config = dict(
    n_layer=8,
    d_model=160,
    n_head=5,
    n_kv_head=1,
    head_dim=32,
    d_mlp=448,
    vocab_size=585,
    activation='swiglu',
    norm='rmsnorm',
    norm_place='pre',
    norm_eps=1e-06,
    positions='rope',
    rope_base=59200.0,
    rope_fraction=1.0,
    qk_norm=True,
    attn_scale=0.177,
    bias='none',
    tie_embeddings=False,
    parallel_block=False,
    init='uniform',
    init_std_qkv=0.0449,
    init_std_o=0.0449,
    init_std_up=0.0449,
    init_std_down=0.0,
    optimizer='adamw',
    lr=0.00354,
    beta1=0.95,
    beta2=0.95,
    weight_decay=0.068,
    lr_head=0.0118,
    warmup_steps=247,
    schedule='wsd',
    decay_fraction=1.0,
    decay_shape='pow',
    final_lr_fraction=0.02,
    batch_tokens=32768,
    seq_len=512,
    doc_mask=False,
    train_tokens=147300000,
    steps=4496,
    dataset='wikipedia_en',
)
Each number is 128 + 32 x the weight over its row's rms, rounded and kept within 0 to 255. Layers, rows and columns count from 0. The size above them is the row's rms in percent of the matrix's.

# layer 4 MLP down (transposed), 448x160, rms 0.094, rows 180-194, columns 0-159
size [100 100  91  95 104  94  97 101 103 107 100 101 104  95  93]
[[103 103 137 183 137 107 177 146 129 157 117 140 139 143 125 114 132 136 218 138  91 146 180 110 129 160 142 127 118  89 140 157 188 194 146 145 154 111 175 186 125 164 123  95  48 145 142 122 103  91 163 125  69 146  80 156 122 167  90  74 131 123 155 149 104 150  83 154 141 114 136 121 109 104  82 139 141 165 110 105 157 102 112  81 165 142 113 193 198  67 193  57 112 129 129  73 156 186 156 139 137 109  94  86 127  94 118  95 101  74  85  64 153 146 152  96 121 111 111 113  96  92  88 132  54 148 116 140 125  96 103 103 110 124 120 148 109 139 141 180 161 143 137 114 103 154 166 155 104  93 145 188 164  86 107 131 165 130 129 131]
 [ 97  87 128  92 143 126  89 110 143 122 152  94 135 111  92  86 124 115 129 150  56 130 165 137 102 119 179 149 120 136  69 119 133 181 141  96 137 137 150  75 105 145 101 146 111 114  70  99  95 126 118 136 112  90 123 104 123 131  27 128  86 190 156 173  77 117 105 109 117 171 175 107 133 112  75  62 119 198  97 125  86  48 134  83 130 101  82 148 163 141 130 163 147 171 139 187 118 145 105 135 171  57 145 164 100 122 103 139 112 161 124 113  86  98 108 107 121 143 130 101 107 123 107  93 166 119 147 144 145 110 124 124 187  79 106 124 129 132 151 176 165 124 140 154 193 141  72 152 129  90 110 112 164 118  70 137 186  85 110  64]
 [144 127  96 160 177 150 180 159  87 146  92  74 162 143 113 166 140 106 162 144 148 131 130 110  83 129 149 149 123  36  73 108 137 126 109  87 129 136 128  80 107  94 128 159  96 125 126  81  98 169  85 121 141 109  89 135  67 116 116  92 169  88 155  91 120 124 135 155 126 138 101 109  80 166 177 122  47 139 104 168 121 145 149 137 152 114 148  71 102 105 156 107 149 204 161  87  88 144 172 181 208 141 140  89 102  97 106 154 190 125 129 207 147 138  62 154 148 123 104 132 107 119 115 120  96 169 125 117 103 131 210 157 172 135 125 149 148 110 146 125 135  88  66 146 113 126 120 150 117 100 107  87 152 107 122  88 175  78 131 105]
 [141 147  77 110 126 125 100  97  99 143  69  97 152 126 119 137 198 181 107 162 148  95 151 179 110 103 126 115  57 167  68 146 104 160 115 109 166 118 159  93 146 134  80  85  88 136 148 127 112 180 125 113 127 157 194 116 168  45  99 145 137 108  83  92 156 139 164 150 160 130 155 146  86 207  77 137 141 117 137 148 161  92 111 116 137 163 178 110 127 158 169 135 110 111 157 149 126 132  79 150  55 134 161  75  70 107  85 136 147 173 178  81 132 149 141  97 137  92 112 119 109 133 166  87 138 101 115 142  83 100 132 155 166 168  76 121 144  98 120  96 189 130 107  96 166 129 102  90 110 165 133 104 174  78  74 134 141 113 113 100]
 [107 133 163 167  96 119  99 124 157 159 160 130 150 122  96 149 194  93 123 145 155  81 108  81 163 148 131 132 128 138 122 155 123 107 107  85 152 163 177 157 107  86 175 136 137 104 122 102  78 131 176 113 160 157 120 115 127 142 174 118 141 115 119  63 160  71 166 164 124 133 132  68  89  98 123 107 143  61 202  80 184 113 125 211 190  94 148 147  75 148 105 151 139 113 154 124 154 113 109  90  92 131 149 191 152 121 170 110 100 117 140  98 195 149 104 149 124 147 108 121 120 172 135  64 137 121  74  85 132 177 119 124  74 153  63 111 147 130 106 150  97 149 122 170  68 168 130 180 107 144 133 185 162 150  96 133  79 126 133  90]
 [122  95 116  92 116 156 120 149 143 144 104 189 121 166 161 149 142 150  58 129 164 118 128  53 119 153 142 174 156 101 110 132  84 142 140 138 168 137 122 109 155 121 144 164 142 125 164 108 116 127 139 162 152 145 169 106  84 153 146  51 136 170  94  78 152 129 110 177 152 117 155 173 111 157 132 126 163 127 142  56 104 106 167 119 154  83 159 221 112 127 126 166 142 147 133 126 165 160 128 132 176 162 154 186 205 142 150 163 159 150 151 142 149 133  69 128 106 187 144 194  65 183  82 120 132 126 130 100 123 119 177  83 138 159  86  83 214 114 138 101 111 192 153 132  73 121 115 130 160 126 138 124 164 118 150 107 173 165 130 126]
 [ 94 153 174 148 156 137 122 147 105 110  76 105 151 131 156  81 137 111 154 157 152 167 119 137 127 120 117 131 122 149 158 126 157 103 102 124 130 131 179 147 221  96 138 112 125 133 133  97 163  99 115 161 185 133 191 126  93 179 125 182  96 141 108 101 135 101 154 173 137  86 171 155 133 170  77 137 119 155 164 114 163 117 142 140 160 198  67 139 132 119  86  90  85 150 151 131 171  60 110  93 112 160 133 100 129  91 111 120  93 103 135 164  71  88 109 110  99 117 134 157 175 111 147 107 131 183 153 146 129 151 145 123  70 160 154 210 124 134 119 161 139  81  73 136 101 113 179 127 159  35  98 126 170 135 206  91 102 155  80 108]
 [166 132 171 109 120 159  95 108 126 104 155 143 133 160 130 139 164 134  37 133 140  80 139 102  72 125  46 108 122 140 146 103 103 199 108  56 118  87 147 187 146 149 194 143 159 134  98 148 148 174 109 149 135 146 192  85 117 121 151 169 139  90 173 143 193 137 140 128 142  94  87  95 113 141 124 150  95 108 141 107 134 137 163 148 123 128 156 114 130  97 157 134  85 166  88 122 136 132 160  73 105 155 122 112 164 161 107  66  98 179 152 190 154 135 137 162 157 177 138 161  95 154 180 125  73 116 155  93  90 123 166 130  68 113 100 174 144 100 133 115  80 139 115 141 107  80 179 169  86 139 141  92 180  92 130 184 125 144 133  83]
 [106 128 109 101 172 136  91 144 113 160 113 139 127  98 113 125 130 165 127 157 144 186 135  69 140 133 205 121 100  92 116 112  87 127 109 154 112 163 151 177 151 183 166  99 157  79 170 120 116 122 143  90 106 149  57 115 112 136 128  94 118 103 170 122 141 158  97 142  54 209 145  69 126 142  76 118 101 129  86 130 142  59 106  75 149 161  74 142  91  91  92 193  94 118  73 129  88 139 113 134 105 130 127 159  84 163 130  99 139 153  92 130 141 126 149 106 109 136 218 104 169 144  52 141 145 111 186 165 125 165 167 120  89  73 157 159 141 181 145 146 122 140 149 104 118 136 110  96 120 143 182 140 103 161 132  86 170 166 153 138]
 [105  98  67 139 128  82 150 142 135 106 141 136 149 123 113 110 160 150 136 147 177  86 192 157 178 147  85  93 179 117 161  78 109 108 142 136 154 163 147  55 101 169 116 121 131 138 127 142  88 143  90 142 139 103 146  97  75 134 116 142 125 151 167 168 180 151 122 156 127 131 156  36 102  90  71 159 141 219 106  81 166 114  95  72 182 101 144 156 123  96 113 137 154 133  98 142 135 196 133 184  80  93  95 138 153 145 102  94 117 130 113 168 177 129 163  96 150 110 111  75 114 127 107 130 149 108 177  94 183 135 205 119  97 117 139 172  77 150 160 114 144 102  99 105 156  94 145 132  91 138  89  92 127 168 103 126 165 168 106 147]
 [120 108 159 141 120 125 128 179  40 120 121 144 100 176 130 101 124 140  63 154  55 134 111  84 193 127 172 147  93 163 116  76 134 182  99 138  72 186  99  86  59 158 103 153 137 161 117 110 144 152 124 135 123 136 112 110 156 120  96 125  89 133  66 119 153  87 141 123 127 107 107 161 138 123  92 125 142 140 130  36 146 164  78 136  70  71  90 124 159 126  96 159 165 146 133 133 120 130  78 136 193 182 165 127 134 129 106 133 144 191 125 139 182 138  68 108 123 100 144 141 160 121 108  78 126  95 184 168 123 145  88 143 153 160  95 126  85 116 149 131 111 152 144 165 144 105 122  69 165  90 114 158 190 103 101 164  90 126 107 150]
 [139 124 153  82  87 150 123 113 141 127 158 122 113 148  44 143  90 138 165  93  34 105 149 192 100 177 149 114  80 150  88 104 138 111 135  70 121 135 171 132 149 111 125 126  87 122 156 135 104 106  72 119 146 133  95 180 104 166 140 165  67 182 151  74 120 160 125 169  69 180 157 152 102  91  79  95 144 118 116 125 146  95 137 139 160 117 137 121 172 140 121 107 152  77 133 116 143 118 137 121 167  76 149 113 123  60 156  93 116  90 130 124 110 127  99  91 144 121 126  68  99  68 133 136 123 127 207 107 118  99 124 184 124 147 105 143 131 112 117 168 120 181  84 109 182  86 124  87 147 119 139 185 138  88  97 147  74  73  92 178]
 [ 95 145 114 117 131 100 121 145 125 120 113 118 109 132 116 128 224 101 141 152 107 105 161 118 148 118 105  82 134  83 105  74 181  76 169 167 150 137 124 109 142 117 120 101 118 183  94 159 129 113 126 122  66 134 136 102  97  93 118 172 129 143 137  92  76 176 120  86 151  89 130  72 136 144 128  95 189 130  91 102  96 182  87 121 169 143 105 126 142 145 132 121 156 157 186  89 156 166 128 139 119 126 103  95 131 100  68 131 139  87 109 107 149 143 193  83 111 142 205 118  84 182 122 154 169  26 130 114 129 105 189 135 112 148  79 114  89 134 139 159 168  81  68 124  70 126  95 148 103 155  81  84  87 111 170 157 124 129  84 109]
 [172 144 149 103 146  81 144 146 114 104 208 163 113 128 157 118 123 113 122  87 125 120  96 120 149 136  96 127 137  85 103 154 101  96 170 166 145 140 208  98  59 176 106  90 156 156 113 152 132 158 145 107 126 124 140 138 108  61 114 100 131  84 180 169 154 120 168 135 120 174 178  89 110 204 118 154 137 122 101 135  95 116  71  78 111 188  80 166  93 147 158 112 128 140 143 123 209 136 118 138 118 106 118 159 105  70 116 112  90  78  97 106 181 123 181 123 149 130 143 134 145 103  81 124 132 118  91  72 152 132 183 117 167 147 170 161 119 122 101 111 112 138  78 146 128 133 129  76 151 225 172 151 107 129  90 149 150  80  82 123]
 [116 173 112 185 126  96 127  85 143 122 131 143 159 179 174 147 170 249 138 173 166 156 114 126 110 174  89 110 111  69 129 186 131  88 141 114  94 126  88 146 138 105 137 139 113 143 132 149  91 126 152 142 132 141 164 119 121 125 121  74 167 114 154 134 101 126  86 110 147  85 166  98  49 168 146 131 161 108 160 133 180  85 100 161 135 160 112 116  68 179 105 160 159 136 178 191 182 156  97 106 130 132 138 107 125 136 141 134 180 100 143 110 196 153 159 157 112 116 113 163 157  80  90 160 148 115  67 131 109 132 165 179 105 124 156 122 146 129 141  88 119 142 120 161 116 150 194  94 140 152  75  48  89 110 123 153 113 162 105  97]]
# layer 4 MLP gate, 448x160, rms 0.107, rows 181-194, columns 0-159
size [105 102 103 100  90  95 101 105 103  96  99 102 100 100]
[[151 129 140 171 137 111 111 111 177 152 149  97 118 109 103 101 120 134 115 185 124 122 175 114  84 146 101 124 154 170 119  83 131 167 203  72 113 155 151 116 150 137 140  82  81  87 103 161 164 129 120 129  93 164 105 132 133 118 106 122 158 197 127 174 119 126 128 144 177 142 117 143 158 111 167  96 177  53 104 151  95  97  82  90 112 142 103 218  83 120 139 148 136 181 103 165  60 182 134 113  98  68 173 135 154 116 128  92 125 180 147 138 122 103  61 128 139 107 137  95  85 144 137 101 161  95 135 107 134 135 174 116 224 102  74 134 152 135 120  93  87  93 144 131 147 102  83 141 121 140  98  94 197 126  94  81  89 142  91 136]
 [131 113 130 169 141 148 152 171  86 139 125 197 132 140  76 127 132 160  96 170 160  84 136 136 128 132 104 184 151 120 146  80 140  93 144 147 109 149 141 114 133  92 147  83 141 122 132 131 149 118 140 150  81 105 126  86 120 123 111 113 184 172 160 123 208  31 105 154  77  74  67 162 128 148 108 140 162 148 167 102 114 138 150 137 119 119 144 123  96 148  87 163 157 138 121 164  75 125 144 128 155 110 159  74 105 161 140 134 118 114 192 255 120 101 123 145 120  84 141 146  98 114 129 121 155  87 130 136 161 155 182  58 189 143 113 133  86 137 142  98 168  98 119 156 113 159 141 127 101 147 129 101 121 155 162 134  61 157 132 135]
 [109 103  99 167 143 136 155  92 121 157 149 194 156 112  74 141 112  84 123 134 140  82 161 101 149 134 120 129 151 119 157 127 120 102 122 123 145 105  94 116 193 152 133 112  78 131 135 198 108  95 149 155  87 100 145 120  65 128 113 152 120 131 109 150  94 133 146 145  73 109 191 121 178  97 157 104 108  83 124  90 152 115 121 193 128  70 115 135  88  77 106 179 185 174 160 196 105 127 104  85 198 149 108 160 212 124 206 186 146 151 151 182 109 119 144 142 141 125 121 110 111 155 104 135 102  95  77 141 146 108  80 155 138 171 122  91 120 163  95 149 138  92 124 142 132 130 154 153  96 121 166 140  90 149 165  92 183 206 145 158]
 [108 209  95 130 102  57 145 195 162  48 149  70 177 118 132 106 143 102 100 101  93 116 194 128 134 127 157 142 146  77  85 155 149 120 152 155 122 142  95 122 147 179 145 172 129 132 144 168 128 111  66 140 129 181 116 142  91  81 153  89 155 171  96 178 154 167 166 160 153 102  98 202 104 163 144 161 126 113 105 231 118 117 137 173 118 123 138 126  97 118 119  52 163 134 148 119 114 138 101 168 131 164 117 161 144 118  79 103 143 124 140 131 111 131  98 100  94  89 194 124 123 176  88 152 186  82 116 122 130 120 114 130 175 136 125  92 118 132 108 100 141 151 125 115 105 109 118 122 105 190  99 110 168 123 155  83 182 118 101 130]
 [116  82 144 121  85 104 154  50  97 170 165 150 164 129 125 154  86 181 110 132 135 111 173 137 131 151 161 210 104 166 153  97  85 167 143 147 226 121  83 118 111 123  77  93  99 138 111  88  99  90  83 139 120 132 138 157 172 135  89  83 142 112 145  76 117 122  92  84 168 135 174 117 115 104 119 133 102 127  83 163 193 121 123 144 119 149  88 140 109 142  97 132  79 137 167 138 140 129 118 146 136  58 137 111 182 157 134 167 129 146 128 131 103 111 131 102 103 125 115 131  59 121  83 140  81 112 172  94 106  94 125 168 128 170 136 148 166 172 147 138 127 123 172 157 118 149  49 130 167 205 123 190 109 160 145 141 164 153  66 142]
 [156 114 101 145 127 100 133 117 125 117 160 140 171 140 100 167 216 168 164 121 117 135 124 171 112 182 172 134 121 140 151  71 150 158 187 138 119  97 113 142 169 129 189 162 150  75  90  98 103  99 178  91 114 167 125 128 109 133 139 156 126 100 126 171  82  89 125  99 174 149 138 122 129 112 112 171  96  43 134 132 119 171 151 153 148  95 133 145 145 128 107 105 149 162 144  74 139 133 116  92 143 150 105 135 108 129 140 115 116 193 105 137 109 142 153 189 119 127  94 123  60 105 117 107 140 197 181 132  46 115  97 143  92  82  84 102 152 159 123 139 115 140 126 145 146 109 123  93  75 149 173  90 125 151 170 149 102 178 225 209]
 [168 132 118 123 106 157 172 112  74 144 127 126 192 151  84  95 174  69 124 118 165 102 146 113 106 109 172 137 110 123 110 146 102 135  99 104 137 144  78 164 116 146 101 109 129  81  47 118 101 109 177  90  73 122 152 164  36 142 137 163 155 167  84 171  91 135 146  96 136  84 160  72 177 120 152 117 113 132 115  77 138 109 149  96 158 101 141 148 145 153 185 101 111 130 193  98 150  81 141 140 148  81 165  55 118 155 107 142 159 111 109 136 126 123 100 140 100 166 154 149 119 119 119 137 143 137 109 200 155 115  89 129  92 203  94 167 158  92 157 129 129 108 127 146 150 145  67 132 182 104 143 113 130 200  77 101  85 119  76 145]
 [143 112 165 107  92  78 138 124 140 120 132  97 165 128 150 173 174 139  73 139 135 163 139 183  80 140 166 101 153 120  93 129 147  93 170 105 128 108 178  86 104 115 122  95 136  94 164 124  95  81  86  74  92 123 120 128  46 122 142  86 115 131 116  76 152 171  96 198  38 156 147 159 122 179 120  77 122 169 130 171 135  94  76 115 126 147 111 178 125  91 136 117 144 119 112 122 147 114  87 103 167 148 121 172 170 179  97 129  83  75 125 137  82  84 148  65  78 105 138 125 120 128  86 155 137  99 130 131 157 100 140 171 166  52 137 142 210 116 175  99 127 151 141 113 117  73 121 110 123 132 125 134 141 175 185 146 145 120 113  93]
 [116 116 156 138 186 156 131 180 110 164 198 138 130 136  88 127 117 117 120 122 113 137  67  95  55  68 135 127 186 117 145 161 130 171 100 158 108 148  76 134 162 141 119 118 191 134 100  90 140  42 157 114 116 131 144 163 135 153 166  93 159 196 105 139 118 142  84  87 199 126 143 153 114 150 117 107 111  85 128 172 114 138 113 179 112 154 166 116 136 119 139 179 127 151 115 146 104 140 140 113 191 180 133 149 129 126 194 101 154 114 130 112 166 135 148 106 121 137 118 128 138 150  84 135 141 150 122 129 139  84 128 165  95 148 125 111  90 177 123 153 122 138  77  71  77 144  79 164 150 119 155 120  75 184 102 114 109 148 238 200]
 [109 152 153 109 148  25 177 110 131 104  98  63 132 154 195 121 167 194 107 114 120  98 121  95  85 214  73 120 126 164 119 149 155 129 158 131 181 124 138 101 157 188  85 104  97 129 112 130 200  76 189  98 143 190 136  96 141 105 187  95 140  98 137 134 156 143 120 162 124 109  89 171 193 135 110 123 132 145 100 106 118 137  97 155 111 198 150 140 130 166 109  95 151 125  94 131 118 120 107 154 135 120 104 167  63 130 196 143  86  74 106 108 169 144  68 156 136  77 140 125 114 137 136 149 137 114  98 161 120 127 129  96 160 122 122 129 105 145 129  82 164 116 147 134 121 103 103 158 169 163 102  80 119 170  91 164 124 174 118 108]
 [134 168  94 137 144 158 153 121 117 136  52 135 155 112  89 129 134 116  89 144 103 127 141 101  63 163 123 157  97 169  92 126 110 119  76 103 150 117  88 150 149 202 123 121 150 124 101 136 137 120  85 158 134  95 162 174 142 152 144 183 116 173  90 186 107 103 160 193 157 146 142 209 180 141 119 113 114 112 161 142 163  72 110 102 152 153 158 130 126 181 166  96  92 123  57 124 129  97 117 189  85 146 192 171 114 124 129 122  92 110 121 113 165 116 148 125 145 161 150 117 178  96  77 148 129 161 129 182 140 196 162 129 110 149 169 196 136 165  89 101 163 121  93  94 104 137  70 225 146 137 121 138  88 152 127 124 125 111 109 132]
 [144 120 142  98 158 118 219 127  88 183 132 158 164 172 114 137 124 176  79  90 100 170 115  97 128 170 126 143 147 178 138 138 164 183 153  72 141  99 161  79 144 139 142 104 148 169 125  95 125 121  94 137 113 131 148 147 106 169 123 119  95 117 130  99 106 123 141  90 117 160 105 180 150 141 133 119 107  88 122  99 131 179 141 139 181 120 138 193  71 126  65 109 166  84 186 102 152 162 223 176 193 160 104 131  73 114 138 139 122 129 105 110  87 127  88 137  94 105  99 137 123 189 102 182 118 105 155  64 109 153 121 180 182 108 157 134 128  92 180 164 109 137 155  92 134 120  97 134 148 108 126 121  91 151  87 139 118 156 164 198]
 [108  98 107 121 119 151 112  91 146  96  98 125 145  54 131 160 122 111  76 220 165 107 156 107  76 151 130 133 147 130 113 112 132 174 136 155 141 101 141 150 133 170 120 147 166  63 150 157 133 100 100 134  92  96 144 183 127 117 124 130 110 140 148 125  84  78 122 131 142 107 183 141 120 114 119  54 115  80 136 155  97 104  79 147 182 120 112 149 143 145 133 124 115 156 117 174 112 138 138 112 196 157 166 138  52  98 127 123 168 185  95 100 197 109 135 177 156 158  94 117 143 122 116 143  91 168 177 134 157 179  66 167 142  79 158 136 160 213 124 118 120 101 104 124 148 136 112 153 186 129 142 169 170 106 172 107 181 155 201 157]
 [190  94 124 150 137  87 133 106 151 127 102  97 135 121 122 180 140 128 112 167 183 119 117 145 125 115 126 143 105 111 168 189 128 126  64 169 100 102 124 168 144 162 144 106 152 126 114 138  89 147 130 161 114 174 116 139 137  73 136 109  96 136 108 162 121  70 154 218 134 132 136 153 129  88 124 120  78 144 156 220 128  93 100 124 124 123 157 126  98  91 183  94 116 146 103  75 101 102 137 123  94 147 155  98 183 115 135 139 144 158  78 165 211 108 136 115 114 107 137 137 136 131 123  76  72  93  55 135 169 138 170 138 172 156 164 155 197 109 213 145 137 127 130 105 171 177 145 111 114 129 135  61 139 184 167 109 190 142 105 103]]
# layer 4 MLP up, 448x160, rms 0.102, rows 181-194, columns 0-159
size [102  96 103  97  94  96 103 104 107 101 101 101  94  99]
[[144 112 116 117 165 134 205 168  87 121 109 144 162 103 157 131 113  99 128  60 109 155 136 143 160 151 123  87 120  94 161 149 102  98  82 157 132  92  85  75 147 169 128 131 123 179 109 110 187 117 153 133 132  60 120 201  78 143 134  95 104 149 149  94 128  62  94 139 104 106 110 160 125 167 120 148 100 120 187 145 148 110 167 136 146 128 133 121 121  78 109 151 102 128 121  83 156  78 180 140  87 160 126 108 157 146 135 172 115  97  70 143 124  84  97 125  72 101 110  23 142  86 112 136 108  55 109 109  66 122 115 163 101 120  85  89  45 106 118 143 164 104  73 141 120 134 169 156 105 128 176 128 131 143  85 162 125 118 150 111]
 [131 143 146  88 154 115 115 129 182 137 154 106 177  86 129 175 134 140 154 190  99 159  96 131 126 130 111  78 131 156 132 197 152  89 136 121 160 116 135 170  94 140 155 174 157 198  94 140 132 112 170  52 147  96  98 133 108 167 114 181  64  88  62  87 137 134  96 146 109 138 222  87 127 153 104 144  97  93 133 119 168  71 106  95 136 104 133 168 116 141 121 134 125 107  70  66 130  67  98 122 120  74  89  99  93 181 173  94 135 175 141  99  99 139 132 140  88 162  93 101 108 139 113  90 128 163 128 106 101 111  95 155  68 182 125 109 167 152 116 142 102 105 141 112 125  87  60 112 135 106 151 132 127 124  75 161 102 110 109  96]
 [124 149 159 151 152 105 117  97 159 101 127 106 148 129  89 139 121 139 131  79  61 151  94 126 133 112 131 110 134  83  78 145 134 208  89  65 148 173 164 165 140 151 108 184 118 110 127 106 102  96 103 107 138 109 112  67  82 153 181  87 110 134 135  97 132 115 102 120 101 140 116 104 155 169 125  67 112  82  32 182 111  97 149 121 139 136 160 129 185 117 173 167 127  87 116 130 138  81  98 129 162 121 143 154 136 173 123 153  92 133 136 113 159 134 115  80  43 132  72 128 142 132 114 156  55  81 158 134 194 136 130 132  95 144 135 168  88 114  98 152 129 179 165 101 168 128  72 162 101  97  99 141 101 195  77 128 104  85  99 108]
 [131  93 111 103 152 138 108 187 118 187  55 121 108 138 179 137 100 141 119 135 143 140 111 120 169 149 153 123 117 171 131 123 120  51 123 102 110  98 123 156 125 105 158 120 117 140 142 157 120 157  83  91 102 147 142 120 105 128 119 146 106 144 150 122 166 103 182  97  59 119 105 182  97 168 151  82 179 133 184 144 156  95  82 140  95 153 173 101  92 164 160 164 123  94 114  68 103 103 108 177 140  70  96  71 122 165 135 158  54  93 164 173 106  86 121 173 152 140  76 150 153  87 137 107 162 131 115  89 134 151 105 154 128 142 142 136  93 117 111 126 125 102 162 186 174 184 105 180 135 134 125  98 211 177 133 156 121 143  39 119]
 [135 152 104 142  75 136 126 121  89  70 124 135 101 107 146  50  97 126  94 117 199 137 147 136  85 147 119 115 122 112 131 195 111  88 132 106  98  94 125 104 122 117  81 150  96 154 135 177 130 178 112 157 162 128 168 117 176 133 189 125 112 133 123 120 142  87 197 162 136 164 116 111 128  73  45 128 110 157 138 201 139 124 144 124  79  36 131 121 114 112 149  87 133 113 124 116 149  84 118 147  83 173  89 167 139 121 136 157 120  71 127 175 110 137 158 114 116 178 137 144 128 171 143 165 125 112 149 136 197 141 119 128 157 131  95 132 174 127 130 154 145 141 114 131  51 111 138 121 127  97  92  46 120  80 120 151 132 188 210 178]
 [101 141 137 118 108 124 173  97 163 125  88 133 185 105  79 112  64 136 127 137  68 154 123 141 112 132 130 125 126 169 124 139 112 207  76 161 224 184 165 156 155 141 132 131 120 128 122  76 131  84 146 135 137 136 111 161 178  63 134 108  78 148 146 117 190 114 101 188 171 172 134 126 116 134 121 124 167 160  80 117 124  95 117 134 179 158 138  84 118  81 118 118  92 124  97  83 161 157 123 135  70 184  72 128 172 108  98 134 103 168 148 146 125 140  69 127  94 149 102  77 112 138 114 177 158 131 151 128 124 157  97 107 128 134 192 199 124 161 103  79 141 121 158  77 191 105  99 137  89  95 129 120  99  98 160 135 113 162 127  72]
 [150 132 147 125 122 131 143  75 105 162 131 106 117 131 151 122 148 139 140 111 146 111 153 140 144  94 100  79  91  76  87 176 146 163 140 200 136 106 155 102 132  88 148 123 133 128  99 126 139 150  96 113 132  54 129  73 133  92 172 121 171  82 131 104 126 110  94 155 147  99  86 154 102 117  99 104  89 139  74  63  84 141 169 194 136 141  90 184 200 121 109 106  90 151 123 175 172 100  77 171 117 138 107 106 171 147 164  45 121 162 132 121  57 120 148  46  60  81 196 117 124 110 142 121 126  83 111 170  93 118 126 111 132 123 126 111 122 104 146 142 151 130 110 163 155  80 108 100 111 113 184  58  94 100 116  96 143 159 140  96]
 [214 120 130  95 174 143 132 118 101 123 118 162 153  86 176 156 141 105 154  95 147 155 130 113 164 151 169 146 144 161 127  94 118 124 112 177 135 190 160 130 120 114 121  74 149  93 114 125 115 154 116 122  56  54  92 107 146  92 115 113  96 142 152 100  69 100 114  87  91 157 164 118 155 145 107 148 163  94 137 143 177  58 178 147 140 134 144 107 112 145  70  81 124 111 143 188 135  90 137  81 170 121 123 109 153 189 108  50 207  80 113 132 102 119 109 164  84 132 130 121  74 140 138 114 125 133 163 140 150  92 129 178 103  78  96  75 173 102 136 177 152  79  95 165 154 160 121 118 126 150 149  69 183 148 143  97 139 116 101 116]
 [106  98 112  54 158 132 166 147 132 121 131 141 138 135 123 124  69 120 136 176 133 155 159 139 104 184  76 135 120  87 168 131 144 198 136 156 100 148 154 108 101 163 140 103 132 135 174 135  98 207 145 154 121  89  95 112 109 128  69  86  78  72 133 131 134  97 179  92 144 115 117  96 158  61 159 136 135  96  98  70 105 141 146  44 184 150 150 157 120 142 121 146 153 134 118  82 178 107 129 128 152 166 128 189 101 118 119 119 106 128  56 126 113 148 130 109 166 145 124  67 122 103 150 177 101 123 110 172 126 120 147  55 148 139 110 161 183 136  69 151 107 172 109 109  77 105 142 126 152 167 160  96  53 104  76 150 158  92 134 155]
 [ 96 140 188 149  25 160 127 126  90 138  95 108 140  96 125 146 109 150 114 109 121 106 128 144 185 105 157 188  77  87 145 118 166  42 165  84 119 130 132 120 164 131  89 135  98 164 137 114 144  64 121 149 147 144 161 119 130 122 193 147  97 132 153 116 156 139 128 184 166 119 127 128  34 183  81 117  92 168 161 140 143 135 112 127 155 119 140  78 139 155 129 104  95 124 151 155 161 178 109 119 130 184 176 143  99 115 110 139  58 148 108  91 102 134 112 145  82 141 104 150 113 184 151 121 188  83 137 119 140 123 143 134 176 120 168 127  99 183  99 159  81 149 180 169 143 161 150  88 151 137  91 136 139 164 131  99 161 161 172  69]
 [137 104 102 144 152 127  97 148 119 155 135 154 109  74 106  90 145 133 149  89 133 121 177  98 126 152 130 144 175 135 111 137  87 139 112 155 153 122 119 118 161 117 152 120 121 126 119 106  90  87 174 162 147  49 128  96 144 104 101 198  42 122 110 148 110  73 129  79 167  96  90 157 154 114  93 186 143 161 147 188 162  87 182 162 149 129 132 162  90 148 149 116 179 109 113 111  91  76 178 138 114 122 140 166 188 129 127 153  99 109 115 154 164 123  94 139 125 136 121 129 134 154 122 133 147  71 129 177 175 134 153 193 138  83 103 201 168 145  97 162 145 102 129 100 109  76  89 176 105 160  82 117  96 183  48 171 100  61 143 106]
 [115 119  76 113 107 138 127  98  89 106  81  74 178 104 115 147 111 105 124 128 155 154 171 163 168 115 136 165 131 120 132  99 157 152  89 207 147 139 132 153 120 175  76 111 108 165 111 122  99 110 128 122 178 131 147 190  81 151 123  54  82 100 134  46 149 135 103 158  94  89 189 100 132 157 111 147  84 155 142 108 109  87  71 146 118  87 153  97 103 103 140  60 119 162 121 104  97 105 100 107 103  75 130 123 177 153 183 161 145 115 105  92 104 128 134  51 131 155 110 125 151 110 108 146 168 162 135 148 129  79 140 129 101  75  99 126 145 194 183 141 128 172  89  92 177 125 152 154  67 118 103  92 132  84  87 164  89  99 150 124]
 [128  48 158  88 113 145 176  86  77  66 165  83 177 129 155 119 124 108 155 164 130 118 126 131 109 160 197 150 125  97 145  64 155 157 107 103 142 139 172 143 132 125 140  98 155  61 154  71 129 150 130  68 179  96 122 161  96 115 182 105 122 114 121 113 112 102 122  97 135 118 186 114 187  92 130 137 158  68  95  85 151 158 157 141 107  91  81 118 140 124 113 155 129 113 138 171 188 140 132 141 110 216 151  99  76 156 158 153 140 135 122 140  90 143 105 189  77 126 104 115 133 145 133 135 113 160 193  86  68 183 131 142  85  97 151 138 120 155 162 136 103  79 108 170 176 106 156 127 129 136 152 151 138 181 148 176  99 131  96 116]
 [ 84 157 122  91 151 147  85 165 132 120 140 119 118 126  89 127 170 128  92  96 143  88 107  84 118 127 164 114 137 166 140  75 125 120 152 135 160 155 233 154 120 151 167 166 159 145 127 141 127 104 123 113 133 114 121 102  97 159 123 125 131 139  86  92 126 131 151  62 110 182 133 102  84 174 108 118 126  85 159 107 103 100 119 167  82 123 105 159 137  91 119 150  98  74 178 117 150  68 127 123 197 128 122 193 152 150  93 139  77  66 101 120 156 131 158 191 108 125 181 114 147 107 143 166 117 135 133 193  77 111 138 169 170  87 176 105 141 104  95  75 116 123 135 147  89 158 154 158  71 176  79 106 105 162 125  49 152  83 131 188]]